python train.py --n_kv_head=2 --activation="swiglu" --norm_eps=1e-05 --qk_norm=false --attn_scale=0.125 --init_std_down=0.0 --lr=0.00246 --lr_mult_o=3.0 --final_lr_fraction=0.05 --batch_tokens=131072 --doc_mask=false --train_tokens=662600000 --steps=5056
Each number is 500 + 25 x the weight over its row's rms, rounded and kept within 0 to 999. Layers, rows and columns count from 0. Numbers have three digits each. The size before them is the row's rms in percent of the matrix's.

# layer 9 MLP gate, 768x224, rms 0.0761, rows 541-582, columns 0-111
111:466471537493471518474492512469524536509530484469466517528467498496522509519557508493513478494497485491497490510511472478517464480490494508495439538530505472518519503522516522491454482510480486492494474538490512478492455518534507512488491515512503508537491500534515510525439506503514506500475497547531490504509498473508521504490502532507
107:495458469502490475485477517502473472517525532492466493474482466483473519506477492484549501490482516470475481481499496493491467501513559494480484547512507499484526447495511492512507463513466491531515557510497490475461490539475462512545483485475484501528498512482498520477526507515512467507495465511487527527476542485495461501512498456515
099:474504518538482510452473510491490510516529500525560504494493484530474531497481499490512517455511511490525501506534471532521505511497500479487502493517453448471518487470470494502488526461512507518487477523495498524570507468483508512478501560451526458512450492499488536481520514470500496467460452441448531476512504509452521473519497507515
103:547525505517521503512514501482480525493541511445544469499456518484498492543486519489471439510531488512488498528500505450521479483506541509507502496482495531479477496496477476500454483478497482475516503498521491462544499521496536556546514490525519504513504482494486480529516506481498475516485495511502465534464521478491483502495430500533
104:498526488523476521524524482486532514538515559512468509502491498532534483525511525529525504467494495498530481505476498426542492528490475505505476500535479493487473502494513439451497503508456492486516509476497518496532505487502537498521475527487516517477527525499454496511498494527514560563469530454442476506460494517470506460526508471501
099:511492484479503485525558546492495517464524476455498495487473468514468532499491482543569545461503561481507476506513502483512533478525473447474526511527482477496505529522543467494496489476476487541494508494475494523492466463533512540533446496494502543523525515509491513496489482494511538498452507457503492485485458478507502433503491487470
090:492508488507503491510509473488515526521533485478473510536422462513484527505528531491475506508465478482518500507495492503511529473499506508501506481506491466487513499483459469456544499513492501463519501511543475506514561471494480525537523512449485511422504476493505509499563540540476506505500475493525492465524483505482510503480526513509
094:488476506506460445500469471531516496492501510451438483525542463499497518509549514499508519494509483553480480523498511508462472490460454505494437498530524491478472512514481499482518528467512471487474485501484468471457477463485563466502477508450501512509493453516514541531474475487489512485499477508514476538486476496546504530522504507460
088:516474466495480467506495498509512475494476432520532490528489494513484494487516531508495525459515514509493537521507467528479493507445509453496518525512495501495506489510523510501498515478533526538495528474508467503559484489490486494503516496493522522507512518451511532468486510493488503464530517565512535536454498549503487508464513506539
092:486485503475509482516527500519501502506521457538542519514519498470503470485492495498516528470542491488545501506493551537496512470470474417439489514534492563495500488536481495535512529512502492434473496508515509509505506490518462517531521498536527501475496520496513503491491467507484496461473515490466480449507541502513499455532514499531
102:435483488499513466508486477504488488551505504476544471501469483493506556524490502472519464505468528494510500462456510480508460540502513498506490482497502510482498526530504544530518495533512515545514480483483513520517472516509456502552506448511467512525474496490506548519523464479513496539484473525489507515538472503494495505439524524512
106:511517535510490452501493489502489496487541478460549488475500527511504522507476482492511525527477529502519531478490504493564520495514479501520501538527515504505534492483504492492489497487511493519490500488502533531506484482486465510547488523479521523490515531470488512505476506508557493521505521546476529535511516532472424508525505521529
111:485509524507553473518501496456502507493473510483492484423500493503476447500522522505520520492543493475484495526504522478498543502525536503556509451472497514481461490531505472528529484473472517482497479505472497493502525522504524496511516474458545494486492526499515520511509499497481492517528503539515488512435453529455508529547479507503
103:499483495450519537477502550506488513510484502526469511474482458525504485457474511509460514458480488481500475496478517486532527523484539553483559478525519519497507543497527501511490481507472507505511472500529524503514529572498473540523452486486472503481504473489500510528538507511451488491496496501549511512496500492512500477480469529490
099:492456501500477457462508531534512497492492510491501528492494500500496512548506521514504466481495501508468488471493483489499547525526482502483461538531531545538472471471436503470498500511502510481471534516488500499516473452500546495466504495491495536486442493496510523515520544528505476500517445512522523531544490500478507528550504494498
101:521504486486516528504542513487470505516485494463508502550480491528491459504512540460497546520491458496500499495475467513508464551492485483493512477485535482492496438528484485517509503453513519513471509472490492456474570507480451457513499535482462513473502503471482496540494537490479495521493460548473488509532515502515490530476490531509
105:515512461537497516520507470469481481491451514484477510491465527501492487500486515486506482506525474505535472509526497505472509501462542514453470502514513470510442492469451489533492526479489494510536512471491526543520469533529498459531503478436479484500520477522507525486506515463495509541511475514535511508481459479526501515490510481508
107:526496479517499499478462494523533507507456521488457515523537520483515503498505503491499507508515520494507476521491493520530509464498518478507521478566483516476501467475517485542479502471504462550482463492467546519528484541496524491542505517497489493560504487523499489486484492433499497492498518493509475445532508479490500488534449500501
101:502541477496487539453496470490486474522503484478477476540567530474472484501492475462523527496512454501399482518483527510491456529527518497474476514531507514511492546516462463505514494468531485473529524484509495498515478509456491474495515515484530511519469543513500513522500528502541502516481501477517499523492520482524476465484531463505
078:516495507455505482457492523546525465502492489475530479513517502475485522498532473491493463500515468451481510512537508453499501516505448534510502477531498521507435520491549506495469493550547522479472546509509514524507536491486512512500522495456505521488513529440498412494477524518489496468525485476545490523517493462499467477536480487481
108:534484484526527457468514497487486518517526483527503515521485522495521493504483518477486471518555479524493468467447509481493515451496438465510514521469502466511515512515497504517481526462498472496536497513536477496497497487496437479458472513487483533468486521502465495507526515530473531496531496457513494488555453515519525522507480496513
095:525499482547529508498482498551491490519503502498504549469519523515501471527521527498506516466477483507470479512509526495499490527493488474496494459512510523500512509489545557511551502505460481503513493474476503470504526472458446560522513514509462466507532520493543510503495524486506516504492481475518486540531550495499475505502505523515
072:522502537539492474537503513499501496500476510539491440533480494529508474469504518489521461501527505469480496533480485480518490519507510500551500475508482497488480479491519509520503570534557478547506442474484495437510492468511530443476467485441487521546553471505542481524508509519462459516489464514529457492482547495493484463488524501467
104:480515522494489492531484474468484513514493492504518506497521492569491514457517462523463532504526520509511532497495519460540528482502443512477498481521499521443511483525470507435489499495520522534499504497456525507494457524449484509526463527504497433513486513510451476474479477497495460505479505486509457537501515525510485487562479473503
106:488490485551528470515501484515517475529479470514462505510503476520489481553474481537529482470438460485489456460511479512562495514498537514514494507508478536493499508443517538560468532529508514527481477462530493475484485538505471501500487528491539486484521522480528501521496517514465508462469495511515485489525485524515465491522491497493
099:493503471524482491482502497472489491543542520504505504516487490510496530536458524531521476513517466460514551482464509531501508535488464472508545512492468486473492459482504519520513521456527506483512490507496533505483484501520519489527497517485456459479527539492510534482539499459531486555515499476527527497439539513521534515510479512538
102:466498475438497525500545486451519501502517531476460490487496535511468495503475519523534523505525481503458482515483494484481483483481498510551523517465514496460531489503508498472493546520460535484518476515504530496481486467522509494494476499470482451469471534418496518533509508504536507493541452456463477468447487478495525498505519499533
105:526483482537504479482453502522514522508537451502518524487470491468568538512541515509529502512547493498486484572505507474485482486455487517492534516524484515499502524516526481505496475508482467514520514525525503512463518499487521497509533501477528528523509481539521497514518537510485522469487471491517521509487520492522499502498492508479
105:460470522465451495498511480485519491511522527510486517521485504507490500534500552527541499510518490510480500531477457522477482476506506542453493495505463476486438507472529549536484500484434551483501487482502554503485525492483519525496541531464495504470531510557435505498483515560508501483526470548492510493489512510506500494541526507523
103:518494509526530500540494544487508464526521464448490444530512491497469496514523531489493518494493509472487479450490475475512513494462545474470482471484520503492500519468496528514488510517447504495508480509535489559503471514521518453457478576492494490512487462530431513538517502485494518480484487482479458494548535473499503462489488510463
106:498514497510504432515510499543464480466503516512527525491497507514524502495488461478466484477516541492507498501526535499518485517461526498451515514524516489491543449528510477466492532515500415505498459498510449465540497492506467522486462507526523521488496477506509507527514560533515522502506509531532533446438477487503487523481486485468
103:495504514541512491476510495489449529495486500474497507489502521481514503531538499507525530516487501479486494523518467486534510509522518470502457459523528484537488506493489523502489512471550529459451490506537479499536510525486508481495527479534501509537486502521526471453493498453515517522474514537497489469552494533523480536516522496529
096:523476464473512472499479483479501476475498506474521478505517508503514532506491542549510523549511531538521527499478517556498491472477487505460532515477526505495532467468520497520508496523512502505488510419541509538489470458495506474466481463513531490491518489480468522573503519516504509508525509495523518482476498500493479509470496508504
112:529475506468501474505469475505540500466505484556465460527504520506488522520486494516499496504508499461546435498469502524458507512505503513528515497458479519486490502483518508531557513532500476500479468532490502521566512500473499516537483470467528520524489500484519473535504533535494542436516482509485515529500489487494514498530542468527
111:487493484531510489512482508503469537512520471508490468545497449481497558501535489522491467506462526508501538491510495465526465494535487532470497493526542479507514457514493524495529464455480517541525455497475488477469500504520513476522498526530532521498457510491515469521499515470500506519505506485501492479499521484520527478465485500515
106:479500484513507472557475462508473476494524502486547478514529487495504488508483506479501559520472483453508497497503472482475515455475460455467532491493509538486525493525482470540480501541510532510487479515523537534516467470514489478509488523480505496538496513486514441527477481487510448507477525483464532473539537529540511510473510554483
110:490527493495515494490457443548516475514514556465528447512521487482481494530502489489525483500509503461485505524501482541494462487515502490483480506529477518500516569492477404511483491493476528459501488485474505476495516523495510516463556520530481502501481511500485485503490484468494511520498516513463515497517469469482512485446541501495
102:522504498483490515509520545531534497497436482469513498423488480503457475513498490482491531514517506516523512481474490507519534477492507492498486533480530502517519502508442501519504511512549482439524515489496470531494438536482488519491457517521485519540492469468512489526506500502459518475525525513535512451546528544545475512500511518536
106:522488474510516520469510486547505498512519472493510516478533506516530532474472475484486496550492461493510487453518535462484460494483502499508515471473492508505511495480491494504500506532547477507486491497491498483490531523502475467513494467519520523491521478527554475537554497500519487475518515497494481483521462531437515543475515530525
096:484507501556518486522483483487494555467488466470488487510516522458495523517508495526476504495539499452506493512517467477515536487487473469479502512490482477465514502450484483465500478479533510499506560502470497472507456510497531506519516481510533525496461493527539553520516492504543498515512559486518526471540486484528475510455527497533
109:492519457507482467520460515515521493506491525537503509497492488503518493525541489502511473495518496481495515544516460473496484513528506507517546527497504500511518497488505453519437517470517500523534506518500507488513565496509538453498427489458525481469530441488504505517545521506511479527462488441527476513464491523502527548465515518505
103:493462546541541513537492516490517475465471477477531498514523527515523514486489541514523494529517494528509487516486523517492483501443517522521527499508527478544501478522525521518499502509543487471478517484495469484475529496471488529566469501515491523524543502512487471531489473533489485495470458475508480462435501516466483496510489557478
# layer 9 MLP up, 768x224, rms 0.0814, rows 541-582, columns 0-111
108:538552500502549513514480485533518522495472476474516499524487512499489461540507488509494510502492536540528547526509478509475472541483468497474522531458509469482472508526539495520536506518462472471511501486542487505482534511523516473535484506478465502518487508461515488554497515507461483498466502479508468469504474487506485459501470520512
102:475515481484503497527486485502520522469519500470470500538495506504485505492487493480492524491508479529497516447493534505568484502502505506470484498484462477520527498508497502517494476476520524486540539492532516489489485525448487472508445498458521526523476520459475548463489493566583502512558508477519482523488446456540471477493506511527
099:511513457434508499504521507493521488507530486483479511508502505544523516474549540551492527548477496527492535482462473504521502510509520523498518497516504504492495514454429483464548524538493512524528536487518528497532514472435498501488508495518533473477478524522494512484516479472521493475510515539467477550478508486503466500504526516445
106:513480485511499497462491500508503513500453439517495500470471497535495495504520506521500469544489484501512535513534552481560506460508557513466485534504537501487487531503504526499506524468529499438523514525458490475488497480473515456500501468484501520480516543489514502444473476500449522517484495495528507515481496483519527491501502503490
108:537448482504505509491479475534547518451465495490499468506521501494556464502526495493488506505481492491485515551499517526502467525523507536548468518494484509509489507511430475507505480464522522530464519482511486475491519547529515480502484519487489493505500470534489520474471502518499486529528511503473515532517517477511449483517535486491
101:538523504492510498480502503495557488507521486471493512496469511522461505490545496485502470491502481476466494501547448482521476470472517501484511497482491507504484483495477494468515492467530483544452521505485486518515493508502535501476477493501445523527483469476466497476499525513494519497499501478554524481456473501516514513467464528481
093:511486453487453492495496504537491485492493507499551500483516466493470498492461541497487515456507502472460496519506549491503519488505513480547501520504495522475534440530498478489494551501529544510509531537456471519507530513511492470484527509499501497506531486516489497472458493543479541527504504458490501451488475488555497499528517517534
093:492514521470502526484528511490459547518473480524507469483472536460505494452473492486521503486512486476521501482514477518516514554541538492512464465467521504499516502495499486484515494511495507491482506521476454532508505509533498476512516538484512508454486505480475494493570496503438529516531510529471516493493452480447490523530512490500
089:489516529483542475522458485516508505487501481488502483452468499512489504521487506537500511469518495525469507496510460487432471467467535497502480494521479487508452489472451511487453501487527519495498502492517512546532519466472512512512518481454468478476505489532518489541478520502556487496544554433526486500469513547477495468483517465469
100:495478506509497457500475500485486499529473489511501502518453476485500489500543551502480482539462516490502483495508472519521489522506490481431455504520505522515479522510510510494537503490479558525522536474509491500481497491447515516478515463478474515447466526530463474463515482476492521520504483501498467471523491517510498489443473475472
104:464492529528470480532528499496513467546467510447512442509480481492519532532527509512524527477511518499531478508500509487541507449504512515487518509517525506508502509457523499529510483498502487547508524484459515477459450451522483551489497571507497506487526482495505465456529519506501513498511503514503532491467529507526549506541480519540
110:517530481441513489474505506499561481465500508548507500498495455500500507511506490502522501536524485490547512550514494512455523520510515485511556497513525516470487495530488513530522535481486481472494497510541481480534475492457519498507443504487505475493481490502523533457527480536518473479530495473515508510480502492484494461480488505518
114:514513493558520520516479527473483511522518515485535491502505487529520514489516499491521472501501475484537520476536502521486480539443517523510506488487480506523525461484501465533471513486520505487524496535471479521503478514510533523467493506484514476469530472484482504505480470462480512462501503512441482519490471495507566503441493532507
106:488557459497448491502523489506506510482536485540484496494499521519546544470511463561470505471469512458545495511531525553484524497455551498493465485522474571502472505502496471488481498541533476458460514488516510492548534504519502498531470484523518523480505536477506526497511423501503515479490499529489511485518480537505512508468505492480
104:498524522507507474505484496502452479504457518488514517508523433520484495433474512478532521482495487513563498496510525502522440515435504479539530473462470499503503485511526472498514497479510501516511453479509535475496523485497486499506526536500514508479487510508512499511518531502510498537498495515520526484535489535472480457501532538486
096:508527462512528547497504502521541519523475474445500553512496476468525522529506502493497504499515522495496498505482510555480492485512469476487476542495512499470502518476491511505483514513477503504506515510481521482509482486484566434434476503508475503524486522463509507468518538480535542515452478532460466455501551508493522468525480510452
101:507530568497502465519511536509476514520522475491498487528560455469546495478493494492531490484537482469565526508492473514562505505480515546509500480496513504473510528492505481504510482522524479489510531527473541488492537498462520499515490479533472504475472504505494433489489482521527475515510489461517499445552510516524531523443487486465
109:529477445483500531504467498495497482491478473476553515530513496495516529496488496492489484482545519493515477493482482512525489463511492514514478484454503498537539459512486512531496529533525468451460464507486494551487499526523506509513504507491506474492519499448492486506508495490473448491493480472543566487489519489472492466477430490509
100:506553497517524502507475515527530528473550493513531492501513486507489532464478498488468498514449549431522489521524503471497478524513502451512461473465494526473475494481498517522512529509514536481489555497524474526503516525468515492503505508529487492521487502506489519533498535474523539505479525496498481472488464512528492512528512465486
082:444511466505498513520475518456477481491481472519461559549484498521480488465473514439461512457478524513497477488463500496507479466518496514464564520527486503489498480534473472507525510474494506461466481508503517483513483537516538485480505495546522524511519515463477548482460515494478532508508483454492514466478503516519490519521522476514
103:531511504501504571532433486472515533449466462481531511487501502494521485517498503523507471514483548506461500569490491445522519507547488501476503528450490476502498493485512487471481502473507481506525479508545534507524513536536500529498542504519508493458468503512465513487539504538498496504528463517474521548521488539485497512488527558515
101:520541503459505500464488531505506548516494477509519488529535477468521520531518502522483497481534477543469526528507474542493505488514502524488478514518487507463482544472494477509474515509547488473524505525485526500498466508482509487531583523457497511469498496493510475475529499493520516485486518540499520519466474515539456516438521479461
076:493518490499505520480503502487478457490496479500539454506488504485500495516519479493503494477481489494531487528481448451513502493514500518488481561465519509492512504562547468451507460477516504509525538471464465506493507528485523519510553465519502486497509517529480482507488456451507488532489499523520531525513494517474514495496493498491
105:533501509511492512493486508447490514490508506515508519501457478464481518512519499533555497488528522510539508468496528514502490489508522506558508480455524510504522453515462540539475531478464479454522519479483517514523478533500515531497525499482522508454496469501518506506496518479475516519488477466501539484486533517508528486524500513508
105:493504495551500491510509473493510492499537504492512520486483515503471487459511456502512481460547494501526491465508461484500512495467563484529536470428500474504489506533516497451458567496485496490436484542505487518473526502528452498500497470471496478525490476490524495533502524536514527539498519505493506485486499461459469530504549459504
100:498527512467455484477519506480535496515512490513498516535523515534479537518503522488515454520489512448510498483505472495533491489535460482545488542464506483535522514419497487495486502553450502511524530498531498430500537465499499523478518474473433495484454486451523527533506496532518511468541505469502499476488505558518514532522491481497
098:475511479492520506521501497455517509487477495514513480519462505483498509533465492494523526511492504558498514491482477485506522469510504525470538474457554529512475478525518513466525488488496481503477487446484537513536496510441501531496497505494524481482479486500504499519509512517493486523459445517562512474480467460471476519492504482486
101:489486510475526472543538505531518533510532525514518511523519513451522510515490494475507503511496476475537489545545499533526470497466495446460471500527521495481508505465549504517539454510494493542491528509488556446469540469501488492537521493508513486529496496514532438496508536491509538530473544509499520497501507527501519502481473473511
100:495512529529506491481486494476556539516524490512478457522498498497516488480498481495528442529495475481480469464522546497506509506507495495480495487448507463488520501434481511502513519512529503510507511555538551453473491481483483496505540542462530478513478503488513508502527450470539528489524543496487488471481548504502442491498536546488
097:539488528452481478510544472472470485480468499519482497513508487545493461459484498503506552533511517490507498550432507526476457538528477520477476502497490484483505512492521471510552475499474523479514503516543496500491494476495526488541522493495470531540484505474512504496505441504493487481494511489468509500512483548553510518510479478528
103:500447492503492495483536463491480463493507513524557481522537481552472510528492541471484461526491507496479549506486537470486509493496464512438514502480546512482520462519499501508479523507532514550492529501509544528506473542509498516512483479467524511521438480480484495488477473482494503491509510501507469486524479512490468486508519471533
098:480478516487545472529467515497515511488478502479487504476489456469509500496475504453483471530511500462467551493494531445461486504475507501483506513493519515540514445521511460517502502444511489468491512533537498532487461512451502511495523511514465490496513465499476518515448504516477528496489505483512542475463522444532471503514445491520
095:468525482487517558507482479522483505460463523489488484517516522514504505505509506476476538466511522521491491460498492509480540524432484500505488488516460536511513474497452535500510507510507466452477502501453531484507515489485485499484497517523515505478473512473496473495485476471520530501496535506508508482537494502465549522495504571472
109:491504472515561504498543527506487460495475517496496461442550522487505506534497526459552526531479484477465474518496520500535492539518482483536501531482508512542531519479510528537495532538497507481526479463516476446523491481507509494492487509513509476502457489494528474506515498462524520533501502510494468500493503435511486536459508502496
114:507506503487453518461494494507507481543522514524527471529518560475535491504535529489508441512509464501492499526527501518487520473501528514499502493498484528497457467551503488460496490504478529488471493503547494532557500523510478523465530559499531516479540487518487500522497511470500524511506496521477489476468514532510462558505535473524
105:509491476485473493502451512544473478536528565534487503443506480510483501519455516468504546453518524531441533529468458510481457497504493484471480548506508492504522470519476479496460507456489485522533495478478496484496497516524516520505522459498520500454527482515496537481466511502450515508505454460505447513517486507517525493504531521487
102:476505534464472528537521470548474569515518506504519513441522496470552506485497483509524493442462490513508538482501533547489498493523436491506502513543488481472457511537479511508477500525502522532522531473492497490505498468509490508574491499505472529524470479488504468488503535501485500510485507505521514522508504492485473575492516504490
104:498479488471473508455481500515518487505483471434483501471512537479480499475479549507521525522546524478515539495481489475464489529483489470501509490483486446474489513512525479473481472496478516479477536507491506473493494506497514513492514549561529553509503520498490465508522518542521510480516445506472512487472483470490485509484468452435
103:514525518481512497462519488473467475439509483513504532515493511502487533464515508497523496517463476525484468512526515517557469509530512490543509531467499513524518486523459497526563502512493484548516481476469490539484494537482545508512501475479483472506493471492500500511534511515487497508551510478523502497533509549456536492485559491488
094:474485500507474528499482485492532489509553508454506496536545494474482492454500504495476440532485498545520499473478476510548502509504481502541499477473516488530492498508527490518530521543512517522520484469464456488489454517462467484510491502450515518465503518481528466491486499477503508502527503548505500512510487524481475485509508491520
105:470502526542443496455549500505457484465523504490499530513544540517478481506483505512504503496484483450494481533512504519502488537500486517556532502475518538533501500465503492541430511505495494497508491524476533492512460469488466540469466529480518486513482517445461527472516490527452504492496511492518517482506498545490480477526478504513
100:500508490535498499466471480505518471571461531460548478450550491471483502523466502514488501482525533495510538533490517460441530484525530496496505483553487543536523483541442471523457526506537520496494503508520529470488520523517475502521479543492495513524513510500509492481470516520510479514500544543495513508482511491487513484489512524502
# layer 9 MLP down (transposed), 768x224, rms 0.0751, rows 541-581, columns 0-111
095:515501496544517525503540496493517510475496502512503489535536515513491525487543494481505491475528505533565473500481494502443478491487510557445488503493482521467474541534520483501499517549477494485471433511471494544486511498513494485515504448509517476490480470558497484480519475535544523483467507529489516466493489477507473507478458504482
101:415495499523489504519513526526511534508524573518466503513503512545506533470513522479510491518492497499538503503484522532514457504501494512509483485510533504489483477530516532451501501529462499511501501541539509488529463475463496490491482465460509525485489528474464536449522434479546482501470493516509516514442496498485495526471510463503
093:505480474516508535457502545518532509492507473524534474515492529484545450453510514527475505497519477495444481477499500494518438547477529532506534527512512469514502471514522480496475506501539476479499489518520492534499520472479522524479504456453498481541475532500493523534497500471477479524452493497502514500501511524466492515507486464473
108:519489510498519507523543502517489497492470503477496506513485466485490521526466488490472458458468486457502517533457507459534506450484521568514474476494507503532528472512514508506518512500483515521512505500489518526505488465432501507498519527541463508486486473536478516486450529511467508499500505513509509508472495470505504472521480490531
101:451520468503474511519532501515461477534504513462470499494468515514494517459537481509518491499480490505514526454528521477517441503474504490489497463511483507476482495497501496485516469476472511500537505482486482495479516487494464487492480487463522535505522458478493567537488576465486544485484507505507464490492464518484482514529438409479
098:488461463466497510494533520504463487516475494501526513510521454480487527496468505473496503469491521507531553496476514475481535515523549521508510507477476498517538512500531490536516504467488475474501524470531493482476458476512512505494506504500513489499484526427499485453482463526503517512482482527536484514457516495447529490516523540491
092:530513518524483472500493514498501495506525483519498515469493523516480505527517532503481515497517495503495515514514528515499489486532514436545477483488514522433503498511481521533453513523480512547529464517466480487501529530518527507525519492524526470519494534471552514508490458463493525504519527529501497490486533539527488476543444516501
101:520500503521538515520491473508535501517505470482504496517503503540503504505457468518505511498503545433511543512502510542481491526522522478507524483480468534495500511469512487492486487502490520492492501542493473505527471535430492513528473501511513511499501490488528489532478496502515519481509504509498476464494536498502514489514530463524
094:488500513499501487490451491504515506576504488510498481534495532503510503487522450509469481447507486431469517534544534476480463477498449516498492494514557507512518516520506532506455479535499477489529444511510499516534526490516469482489465504519473527528497457521461483468454532503503485481474485500502509469501486468536467496456479518528
099:503488475501523501534491450544468510520518473491486489468507469560490511505556480493504514508485514535521515514575472491480484522493501484493505498554517510546500502521454489510504513501505477520519518499493512501501525526494483493469516480540486524569485546501513485484452532471521488482491472494497484508475520505461474536484524501462
094:483527507509548518450459471541539480494515526494501500493495484473504479502499509455490462491530507540507501525497465518482487518522456497537475508503483513506466469457483524495506519512464491495555536479487537478502518501523497511453458487522518527498466501507514476520499459531509524497490519471486466524483543483479457480447516528516
105:495500499501461499498529474491473498517514541489484499532516509542516506509484516503496488542470545467508494499483570493466554501530506466533516530519518519490500533546512493526495486516487495478512510507546539501536433494483498487491509513494530476499496511454479505519529475497515481532510477428509518512427537511468499493490479538465
104:446480491501510480544506520532515503534526517518520445482522505500500476504495506481516482519493531475524468502498522475523496492542459472502479498440536508538498481515534492481528502457493464476481483502461507512470514539486554542560497463492517514570512499556507490500480501505489504533513505495523479483509510487529497497522508491530
099:517552454500481516502511506514470541516487500523491514473474466518489520479487466505530537466459518512518499507501480500472479454478517462500501496515501538487496501482553508526539477509525456497539510508506543500485539490479441462488517497471524520477530483466537507514520478508513507488499504467483475523518474466497549513499479494510
105:526486529536492490495502495531511500503514488505465500514491506489485566507453477494533527477505474505522507491468496470461539476491468486518503490544470511561509495476500495508471488500474488482474502474544524477505492496510507498470562502510450553511574467476545494482503470520478497535493543509500458478512427511509537500481514480515
100:511470505496483493519477518581459511495523523521535496563529509513474480525525489546516445493477494506481479503510541459555463479460497507459546456509526493492463480510497534481517523502485474516496527553495527493495543522529472512498524539482495463461495477523485477516471495508469515509531507523488508484514460487504537477549499510520
107:444514502524501489497499560507448515500516480519508507475527512503509542515498491511495499513500494486529499476501511501490497489485505508503509499514499513494518515557525494497500487562498475531496500478563507522515503512499512511510453479482484506468526570476513499517501447497516512535467503501491474465529468525495555475505568523539
100:497539474506513518484520444494535481474534465518487511478464540500505491515516479526508502500529508507507498498531485521501508491529518477496542513495518517535497537538526534451494535509479520532449513483506534484539437541536489488462485490509524481564531540493466485468515499485518571518472500533455464494495506462486500510469488474510
100:514452487497507487472495526503522482494503452521444449494492470529491562517525530548487492502523507501473459513492505487512474494478494531523552499490507485477478517527464497494515537503504502540483495457477478504560480440492485498494456503518501500468492490515532536503518539475506526499504481473533521446506536474500467538501497530489
092:494506499488492509465565484533519504534510508479484489471509475503525478462454523531481524501506509504538481513501525503510497495450533474492476499480522492529502492515506510495510526470527476527512485527485533463506536512508495512489460472487532485474478466538465486511495527501520501516468502536517482465547535532514532487527510473500
109:458489475505513502481517529529528499504493499468514503512521499525479512476509497505454435497478527497498550520538485535483478515533507508514511474524490511492486511569518459500511517557501545538512503475477523487527537479426459489494490473506499519461484456478503536465494501512517487469466542535473524500472533504452531508475509515526
106:530460527471472452571482499494523497506491504493515503467467500465486483509518453530525474501495468484498530455516509499466527515489526529456515475533522487488499529543467501478486497520479482463477461528511503496546517521537489497457515518460518474508466486523563501470537490536485542527499508500503496500496459455520517491499476517466
074:530506508476505504482525478496483489520510473531482526459530496502487491482530488476508520517556515480505491466515461550517479466504480519487510482482476504524498490476470510449525536433483464471490505513492521548505500465440501442489439512456506487504515491460492492518485508478548525467520537547486493472483506517497506479519483512526
100:456563528512505508499541445510484529484465495500481512503510528483510481489491464485481444528473471484559517500500472506493505486525476475512522503481463494529490512484518472483504508508505504494506479505522500547506486498465503515568534521536442552506529498475531554479519510483507511485485508480504498521552477508441470549486524493467
092:508499488507515535524509523465496527492486489515467544511540495502492451503536519496506516477540521483534528506467495489440529499558465523526501499460509511542485523474479499498477529535510491505488482459477470495496497493531491511486507496508510500544464526536546453472520524508512508464504517503524542521514480471479499505465536468486
106:509493455488530548490437538536499515502467485461499509505455469532510552475468521555476479472512495477510535516473558503512470478432536505507497519516542526503497479496503513525506534488480548484491486499472468509515515516525500535487516520528568504497496468488499503468491465507489481501540503484534478483491473485499501446476521530452
106:519485536513530522504545490524484520516512480507511508515482479486498449492455506507487523479505485515525513499502501523453501528492467520529500526496486505530468527511505524526475480483486502523554520472468511545489487508489503499490525482523465507521500524518505487526521506476439468499491482531487471557516551518491474514491492471509
097:533506507518435503517480518494507443531520484510498519546476457487474529501542517515541521507509523502493458525496545487499540502472516508501464536520479544494492483503488487477521495478512470522529515534479502505503537508477511504511494539550484524479490492501533537466544463533479509489514513512478486525480569501488476507465492509496
109:444526495493514535476531508482483473473476561479500494516505501480472544445478528497505485537502477494519486498495489519495439473439488509470502532510520484481477458524545531450519492474527498464493468480496441537534524506472466523515517485514494477489486483505496501521484442540471492464530504478489501495478466515467465560514492517528
101:446482514484509504484528449541474512499486492540513482479472520466513511511503495513505508550511437482521502491503432491497514460466500502527519519466479467533461514520505475517502505509470520465500454551510477556520508502467461500456470506483499487480557534488510534522524483523493508531513510469483512482527504506522534470500537551484
097:506520477472517521470502497454525459537543478501454505533501505451475530519524528499488462504497510544515514475467510490520503533496470483537453522496473512530500488491481508517474520539447510509527488504492553487475503521497525487488523490512482477503512467488478489499509504493504467486474536520433510467537492524497510475487478485517
100:509518494505506505538491513510513516484498546530474481526499498499537497522481529521490487471475531470449481462531512492514489525539518499459507528524495506511554475569545502486509450508506444502442516540519494476522496488463481517534523487506513515476535455516485496542499507526492496525533517493482520450542510537527496493529453501517
107:498486494524483504485557523464472498518515489505501514525475527512475489507523538517510495523515524576491532499526505491462510487508510529503486475481506516516489472521527514512517506499503462510531496491544491520526504500527478487444498488532496457491509527493460469475551474470520486487553513499490549533495476531505480451462454507522
100:523520510523453525517476508476460495520492522526478492482504484534502481520504512501507462493540512508480462498469488512494504517493494476576510491500500477538517551527505502524482521497464461497500436519468492506587520476529503503524468501531532490497501514455531540568480483505463538499499503478545486529515507487473486546493489452511
104:438505495515509521513501515501459501490481503482527549543519534505530453512460524513515499442498532523478537490500515525495530486471516504477499483514478500518508487509497500462498483515488463455520509498501521488462444499475469496505563472531494502496479480482517484489533528532464562492492492570524489515481494502483492519524472497503
100:491482510519468479487475484485481498476529496491494495511487493516518500508491545505531538530476523499504469469549482488510516425484468478497491506544503500491528513518497493471498518502511495499494463536495482463484521509507502488460501509535496533473542473509528491474468496616482525493484527521503516440508445488483504537487513500476
098:498476503493519508479530541449525494529483509472478518486454483547460534526494511463508506479558521532488508508511434499486522561501500554469494515499500571551495482527499535477502555495506498506489514490501537509521513516521491531470513487519512495495492516474489525441494487498523526459523508477519537500461583499517486521484504544514
100:484568526538525514494464474499495508512521500491525489512454484507483512510533516492482456498522512515517456511496490513507485449515511519478504490520503479522551477492488499460530559502484497516513531468462514507478501531492506484523460503526470494501501510511511501487512492530457538481445480512529506542495514473504469503487505478489
103:486486458501496508519542546470528542516502500506524480523527464496523501511485502487507469512496483510492467468496454500477443477500533482480497529538455501502503513500451505478528480532521466519461489498509516522506536543499470557469522524533496515516470491498527539528510464510445519469515503523500512552495508526494491514477484513521
097:469512486453497523474482487491499517502479505487535511513491489519506484457470506484519466529473527572508467508514474533474492465464490523505477488519542532574496516501478506547488538542504471484442501514550502468457470532489539502495478528485512510532510507468489468513455485495522493480533471514502480474489471515492467505511508509485
104:501520526478511512474512499483522513526469529509521471500484513566464487527467524494512530475467485490491501485530501473490465521512517534480514486485550523452561490454519470498479461508519534484557515531503499473485461461488504482502463516447486523508495447461487507504533496500496512474483527500511492477514477516503565461571443541512